config.yaml
n_head: 5
activation: "gelu"
positions: "rope"
parallel_block: true
init_std_down: 0.0
beta1: 0.9
weight_decay: 0.58
lr_head: 0.00298
schedule: "wsd"
decay_fraction: 0.515
decay_shape: "linear"
batch_tokens: 65536
doc_mask: true
Each number is 50 + 10 x the weight over its row's rms, rounded and kept within 0 to 99. Layers, rows and columns count from 0. The size before them is the row's rms in percent of the matrix's.

# layer 3 MLP up, 2560x640, rms 0.00722, rows 1692-1701, columns 0-159
097:47 29 49 50 60 52 50 50 48 58 56 50 49 49 49 57 35 48 53 49 58 65 49 56 42 54 47 55 36 42 49 44 51 64 62 36 46 42 67 46 51 47 53 25 49 49 41 52 46 54 55 68 61 48 51 33 47 49 56 45 52 49 53 47 39 49 63 42 58 52 48 48 82 74 51 56 54 57 45 55 61 52 48 50 51 71 57 23 48 39 43 47 67 45 50 53 51 58 56 55 36 29 53 42 53 54 52 47 59 47 51 48 49 68 44 50 47 49 65 55 46 47 40 46 47 44 55 45 39 67 35 41 47 44 53 44 68 47 62 48 51 52 41 65 48 46 52 60 79 48 59 46 49 61 31 45 57 43 53 44
096:50 43 42 50 28 45 54 45 48 45 50 51 45 60 49 49 51 55 56 51 44 39 48 53 78 64 54 44 33 48 50 51 47 54 44 50 55 62 85 51 53 37 43 40 54 53 31 52 28 43 43 86 61 44 47 45 46 36 51 44 55 51 38 56 51 54 65 48 48 42 51 44 71 36 53 52 52 54 53 49 50 51 68 50 45 61 55 44 63 36 32 49 50 49 41 57 37 55 31 58 53 48 52 65 60 50 42 54 58 52 61 57 46 80 80 51 58 41 45 49 54 46 61 47 47 48 45 33 37 68 60 63 65 49 54 50 57 48 68 38 52 49 85 34 50 34 48 54 46 45 61 61 46 80 45 57 59 52 49 50
105:53 49 37 48 38 47 58 52 53 66 51 51 45 36 47 47 38 41 51 50 53 75 39 60 45 42 41 48 41 48 52 38 48 40 49 29 50 53 42 58 49 32 71 71 54 43 63 52 47 51 45 59 45 46 47 59 47 39 31 60 45 49 49 58 46 50 34 37 50 49 52 46 29 42 58 49 39 54 48 48 45 53 44 49 58 58 52 56 57 44 76 50 29 42 46 49 40 40 52 49 50 47 48 56 48 33 56 48 47 53 55 51 42 36 37 46 46 58 56 50 55 70 22 53 57 45 48 35 48 66 44 83 72 61 51 34 67 43 53 51 45 51 49 17 48 56 49 50 24 53 55 70 46 50 47 55 64 51 44 44
101:49 38 53 44 48 51 55 47 50 30 51 46 48 59 47 47 67 48 40 54 51 42 47 46 33 49 42 51 48 47 53 50 52 47 74 58 51 48 34 48 55 41 29 53 45 54 40 44 53 55 59 48 54 43 52 47 46 52 53 56 47 46 42 47 24 50 53 46 65 50 46 47 30 32 49 49 49 47 53 54 43 55 52 59 38 60 50 46 62 32 15 49 29 46 65 49 44 56 56 55 51 60 52 55 48 42 49 48 52 47 50 54 48 26 33 39 46 50 62 47 57 49 68 47 56 53 40 45 60 59 17 57 64 50 50 46 48 58 45 53 45 56 31 50 47 46 49 37 38 51 29 38 55 51 56 52 45 43 48 52
096:51 34 35 45 49 54 49 53 57 69 59 50 50 53 52 53 33 56 53 54 63 59 53 48 39 51 35 59 55 50 53 35 53 48 87 73 52 54 56 47 42 64 67 39 55 56 66 55 63 54 54 74 55 56 56 35 57 46 40 44 52 47 47 55 25 50 59 48 32 63 53 48 78 29 51 52 47 50 48 51 45 43 66 40 52 61 52 55 44 70 46 47 25 49 51 51 46 56 45 39 48 67 50 60 51 66 61 46 59 52 49 43 46 62 28 51 47 51 58 50 50 27 42 48 46 46 51 54 50 31 40 60 40 53 49 70 21 48 49 49 50 44 34 65 49 44 52 43 04 47 52 54 56 58 40 47 47 52 56 53
096:43 47 46 54 43 43 48 51 44 51 51 48 51 35 41 55 64 51 48 57 50 11 44 54 45 44 23 52 38 47 53 50 54 52 39 87 54 50 91 51 44 54 40 87 41 51 44 51 52 49 55 63 52 49 59 40 50 48 50 41 48 46 49 55 04 49 59 48 44 58 52 49 72 37 57 47 60 48 47 45 58 51 48 51 51 53 58 50 58 56 37 56 30 58 57 56 47 43 50 55 52 47 58 59 52 45 58 47 52 49 46 50 49 81 33 45 52 45 56 48 51 53 37 53 50 54 47 54 38 53 54 38 58 55 51 59 34 58 54 44 52 44 47 54 50 43 55 56 30 58 45 43 65 56 37 59 50 46 51 49
090:52 58 52 55 52 55 52 55 46 44 55 49 51 28 54 53 56 54 52 50 45 39 57 57 79 58 30 48 51 57 37 59 48 54 27 31 50 37 40 52 44 43 44 45 49 53 34 45 47 46 40 24 68 51 47 45 50 40 66 47 55 60 47 60 79 52 73 51 48 53 55 55 71 47 43 47 44 48 49 53 46 42 59 51 61 39 44 51 59 55 58 49 60 17 64 50 38 39 42 50 59 46 50 49 48 56 42 45 60 52 56 39 44 48 87 50 58 51 42 47 56 58 40 53 52 54 47 79 61 59 31 84 45 47 44 53 29 37 67 51 56 44 81 33 53 35 51 51 60 50 27 67 44 67 39 47 53 50 51 50
100:49 40 39 46 35 47 50 52 45 58 47 45 52 57 38 40 37 46 37 51 49 08 59 54 51 57 64 55 49 44 50 40 48 33 39 73 48 42 32 49 53 52 33 80 53 47 50 45 53 50 48 38 38 52 40 61 46 54 40 61 48 51 55 50 68 44 21 43 66 57 45 50 45 34 47 52 46 43 53 50 54 43 45 48 41 49 53 50 46 51 33 50 53 39 63 46 31 49 56 54 38 57 43 49 48 53 35 52 57 58 44 50 48 49 68 45 44 56 62 50 39 61 52 52 52 52 44 48 41 47 65 47 70 45 51 47 40 45 48 50 48 45 35 52 47 55 42 56 70 50 67 42 40 41 59 52 40 45 45 46
099:52 28 46 49 38 53 51 50 50 64 54 53 45 63 41 53 36 44 49 50 53 22 50 45 73 52 44 43 46 51 51 57 46 55 52 37 53 59 40 35 51 53 46 78 64 59 68 49 51 55 45 29 46 53 56 35 49 53 61 51 49 45 56 41 43 52 32 47 31 37 50 46 35 80 50 46 44 63 47 52 50 38 54 41 52 58 47 47 51 50 39 46 75 87 43 49 55 70 53 52 47 44 48 44 54 47 59 48 56 53 49 52 50 60 40 54 52 52 67 55 49 57 59 49 30 48 55 74 32 47 36 73 48 53 47 45 79 54 51 44 48 51 53 23 50 50 51 41 39 44 62 63 51 22 76 50 44 57 52 55
108:47 56 45 50 39 50 46 50 53 32 41 55 52 40 49 39 57 50 55 38 51 61 53 49 11 57 25 56 46 54 51 43 48 56 53 99 51 49 50 54 59 59 33 40 52 59 56 46 54 41 51 66 49 54 44 56 48 54 49 52 48 51 50 55 67 46 39 51 45 44 47 52 51 49 49 48 44 43 52 49 50 48 08 46 46 44 43 44 56 49 66 53 26 44 54 50 26 48 60 54 59 60 42 48 54 43 37 49 54 53 49 51 49 30 80 43 41 51 27 55 58 51 65 51 51 52 49 64 34 52 63 68 42 46 50 39 49 40 41 58 40 48 47 88 54 48 48 54 50 50 51 45 49 36 64 68 53 55 53 45
# layer 3 MLP down (transposed), 2560x640, rms 0.00375, rows 1692-1701, columns 0-159
075:46 44 33 39 47 35 54 58 52 64 28 66 41 39 58 45 67 65 59 61 42 51 41 48 59 58 62 54 62 46 54 34 35 51 44 51 46 65 43 54 45 78 52 39 38 29 41 41 43 59 40 39 43 45 56 70 62 60 43 54 61 31 52 41 49 61 55 44 57 47 50 63 39 32 47 54 41 49 52 50 51 55 68 63 39 60 55 49 35 65 54 43 47 40 43 57 50 39 43 43 52 59 41 43 52 41 70 46 51 32 51 49 42 55 59 36 55 47 48 58 51 53 26 45 55 57 48 57 55 30 69 37 43 40 60 51 70 29 38 50 59 53 56 67 41 50 40 43 55 46 41 44 48 48 68 62 35 62 56 54
083:42 57 51 42 49 59 42 60 45 40 58 50 44 51 49 50 46 48 50 51 67 39 39 55 51 23 54 61 63 54 43 60 44 58 42 36 41 33 46 45 62 44 63 58 38 53 52 38 35 56 47 57 49 35 63 57 65 58 45 41 58 49 44 45 40 40 45 47 48 68 41 39 52 37 53 63 49 68 52 54 40 49 42 49 60 49 49 51 46 47 19 38 43 53 45 40 48 43 40 56 48 57 66 54 49 48 54 52 40 49 35 37 39 30 54 80 55 48 34 49 50 41 52 33 72 54 53 34 47 45 33 60 38 52 35 53 44 47 60 50 51 43 44 57 66 41 37 43 45 57 43 60 69 52 52 33 50 49 54 54
083:54 50 47 54 29 53 52 54 63 47 61 53 61 69 38 41 50 59 53 39 60 57 56 41 27 58 60 39 52 64 40 36 52 49 37 66 50 58 57 38 50 52 64 58 59 79 52 65 42 31 51 55 61 70 47 47 54 45 45 48 52 54 54 38 66 73 40 64 49 44 54 49 44 55 41 43 57 40 43 55 56 40 54 53 59 50 48 46 63 49 44 46 45 49 49 61 54 60 44 49 53 51 63 53 46 42 52 41 44 59 38 52 62 59 62 46 58 43 56 54 51 49 70 46 35 44 64 41 37 70 40 57 43 32 33 54 54 61 50 47 57 34 47 57 46 57 50 62 57 56 46 51 60 52 59 40 51 37 54 46
084:62 67 55 67 47 54 69 40 43 57 53 35 55 42 44 36 47 37 41 55 41 36 49 49 46 48 33 69 57 54 47 57 44 72 44 51 43 46 52 48 46 51 48 49 26 42 51 49 50 67 63 61 38 55 50 21 63 39 35 39 29 51 56 51 52 61 51 55 55 76 34 49 63 50 44 54 52 61 30 41 43 34 52 58 73 52 69 29 64 53 53 79 46 54 51 75 61 55 54 52 40 52 46 35 36 52 70 35 44 47 46 28 41 47 51 51 63 55 37 43 48 39 46 46 60 53 45 57 61 42 57 42 48 60 37 42 45 54 58 61 36 41 32 45 47 55 67 59 60 55 60 50 43 61 62 51 58 76 50 55
080:62 51 57 42 58 55 40 47 40 50 54 38 50 45 41 49 40 32 42 54 40 54 51 52 65 63 37 33 58 65 31 47 46 31 57 38 61 48 65 57 59 64 32 44 38 56 61 48 51 49 38 47 39 42 54 52 29 63 58 51 57 59 57 43 42 32 54 55 52 46 45 36 51 43 51 43 47 56 63 48 46 56 50 64 33 54 40 52 67 50 46 39 49 58 35 47 30 44 69 48 49 59 67 43 58 61 44 47 44 55 58 37 56 53 36 48 34 41 50 69 43 57 57 57 49 43 50 60 52 49 53 56 51 72 46 35 64 32 56 63 43 43 52 45 53 35 67 25 61 31 59 43 57 49 25 62 57 56 42 41
080:53 52 70 46 50 30 49 49 52 49 70 40 43 38 62 45 57 45 54 66 52 53 37 44 53 53 53 56 71 59 38 32 48 51 53 52 45 50 42 48 55 62 47 46 63 45 54 59 49 56 50 55 45 36 53 45 51 48 41 66 54 55 55 34 53 40 62 51 62 57 44 49 39 51 48 51 45 50 48 64 57 60 54 64 75 56 43 46 50 51 45 46 44 46 50 55 47 49 52 33 53 46 55 51 45 62 54 42 39 33 54 58 52 48 59 68 46 32 55 67 37 32 44 65 57 51 42 39 37 45 72 56 64 41 58 42 65 57 49 56 51 48 41 54 39 44 53 49 50 52 48 55 51 70 57 49 45 62 48 36
080:35 61 56 44 55 43 67 34 45 57 65 47 52 57 43 36 56 35 42 48 51 31 62 41 38 41 51 68 31 53 81 45 48 56 70 63 53 60 50 60 48 69 77 74 43 39 49 33 40 55 60 53 50 47 62 69 55 49 54 52 44 44 48 43 47 69 54 42 59 41 39 40 50 54 36 59 61 61 56 47 54 41 45 65 33 43 41 59 45 49 52 42 50 44 46 50 51 31 41 41 37 40 45 49 72 42 49 68 57 38 46 41 49 61 41 45 40 63 41 47 45 44 61 48 57 31 48 31 56 41 59 39 50 48 60 53 58 62 46 50 46 50 52 56 58 55 53 45 67 58 48 61 43 51 50 44 47 80 57 52
083:57 37 53 60 58 57 68 46 44 51 39 51 50 62 47 46 65 67 57 44 46 43 53 57 42 56 45 55 51 51 67 59 69 47 37 51 59 54 57 47 63 38 51 48 58 42 38 51 43 38 76 45 66 65 44 54 47 38 39 47 38 45 39 36 59 50 57 45 53 50 60 51 60 48 45 58 60 28 43 42 40 39 53 55 54 49 61 56 51 49 64 59 45 46 44 66 53 53 49 58 47 60 57 50 43 53 60 31 48 37 57 24 41 39 48 37 63 61 60 44 45 47 55 54 33 58 43 78 51 55 55 41 56 54 59 60 42 66 55 60 29 57 42 72 52 53 31 63 55 44 53 55 48 29 58 47 51 52 62 59
079:43 31 34 42 48 56 36 48 54 57 52 46 46 33 60 52 49 71 67 45 63 66 52 43 55 45 67 46 30 60 53 64 57 48 38 53 42 56 56 65 44 45 42 44 50 65 46 50 58 37 50 45 63 43 54 48 62 63 39 52 58 54 56 49 68 43 58 37 53 40 50 75 48 53 42 53 39 38 32 55 50 47 44 65 49 61 41 39 56 38 49 57 54 55 51 27 39 49 47 51 58 71 49 48 43 47 56 49 62 58 59 55 43 51 69 41 58 33 41 44 54 37 56 44 55 52 61 55 40 36 29 53 39 46 65 37 44 43 34 44 71 49 48 46 49 64 11 51 45 47 61 50 37 42 49 49 33 38 44 35
087:55 47 46 72 47 59 47 65 48 58 47 48 51 47 40 60 44 56 33 67 34 66 59 40 50 52 61 55 51 36 51 42 56 49 40 60 55 58 44 39 51 39 51 61 64 52 43 41 62 52 38 57 47 55 47 45 53 34 49 46 56 61 30 64 45 35 46 47 61 56 61 52 68 54 68 46 58 51 63 53 33 43 51 50 60 48 52 64 48 47 49 47 50 31 43 49 51 42 53 43 60 53 44 68 44 59 50 48 23 36 53 33 57 38 50 61 45 45 34 33 55 47 46 57 49 47 35 58 70 56 41 59 39 65 41 57 52 54 59 41 47 71 46 44 40 63 47 61 37 66 54 44 54 59 60 49 44 46 59 54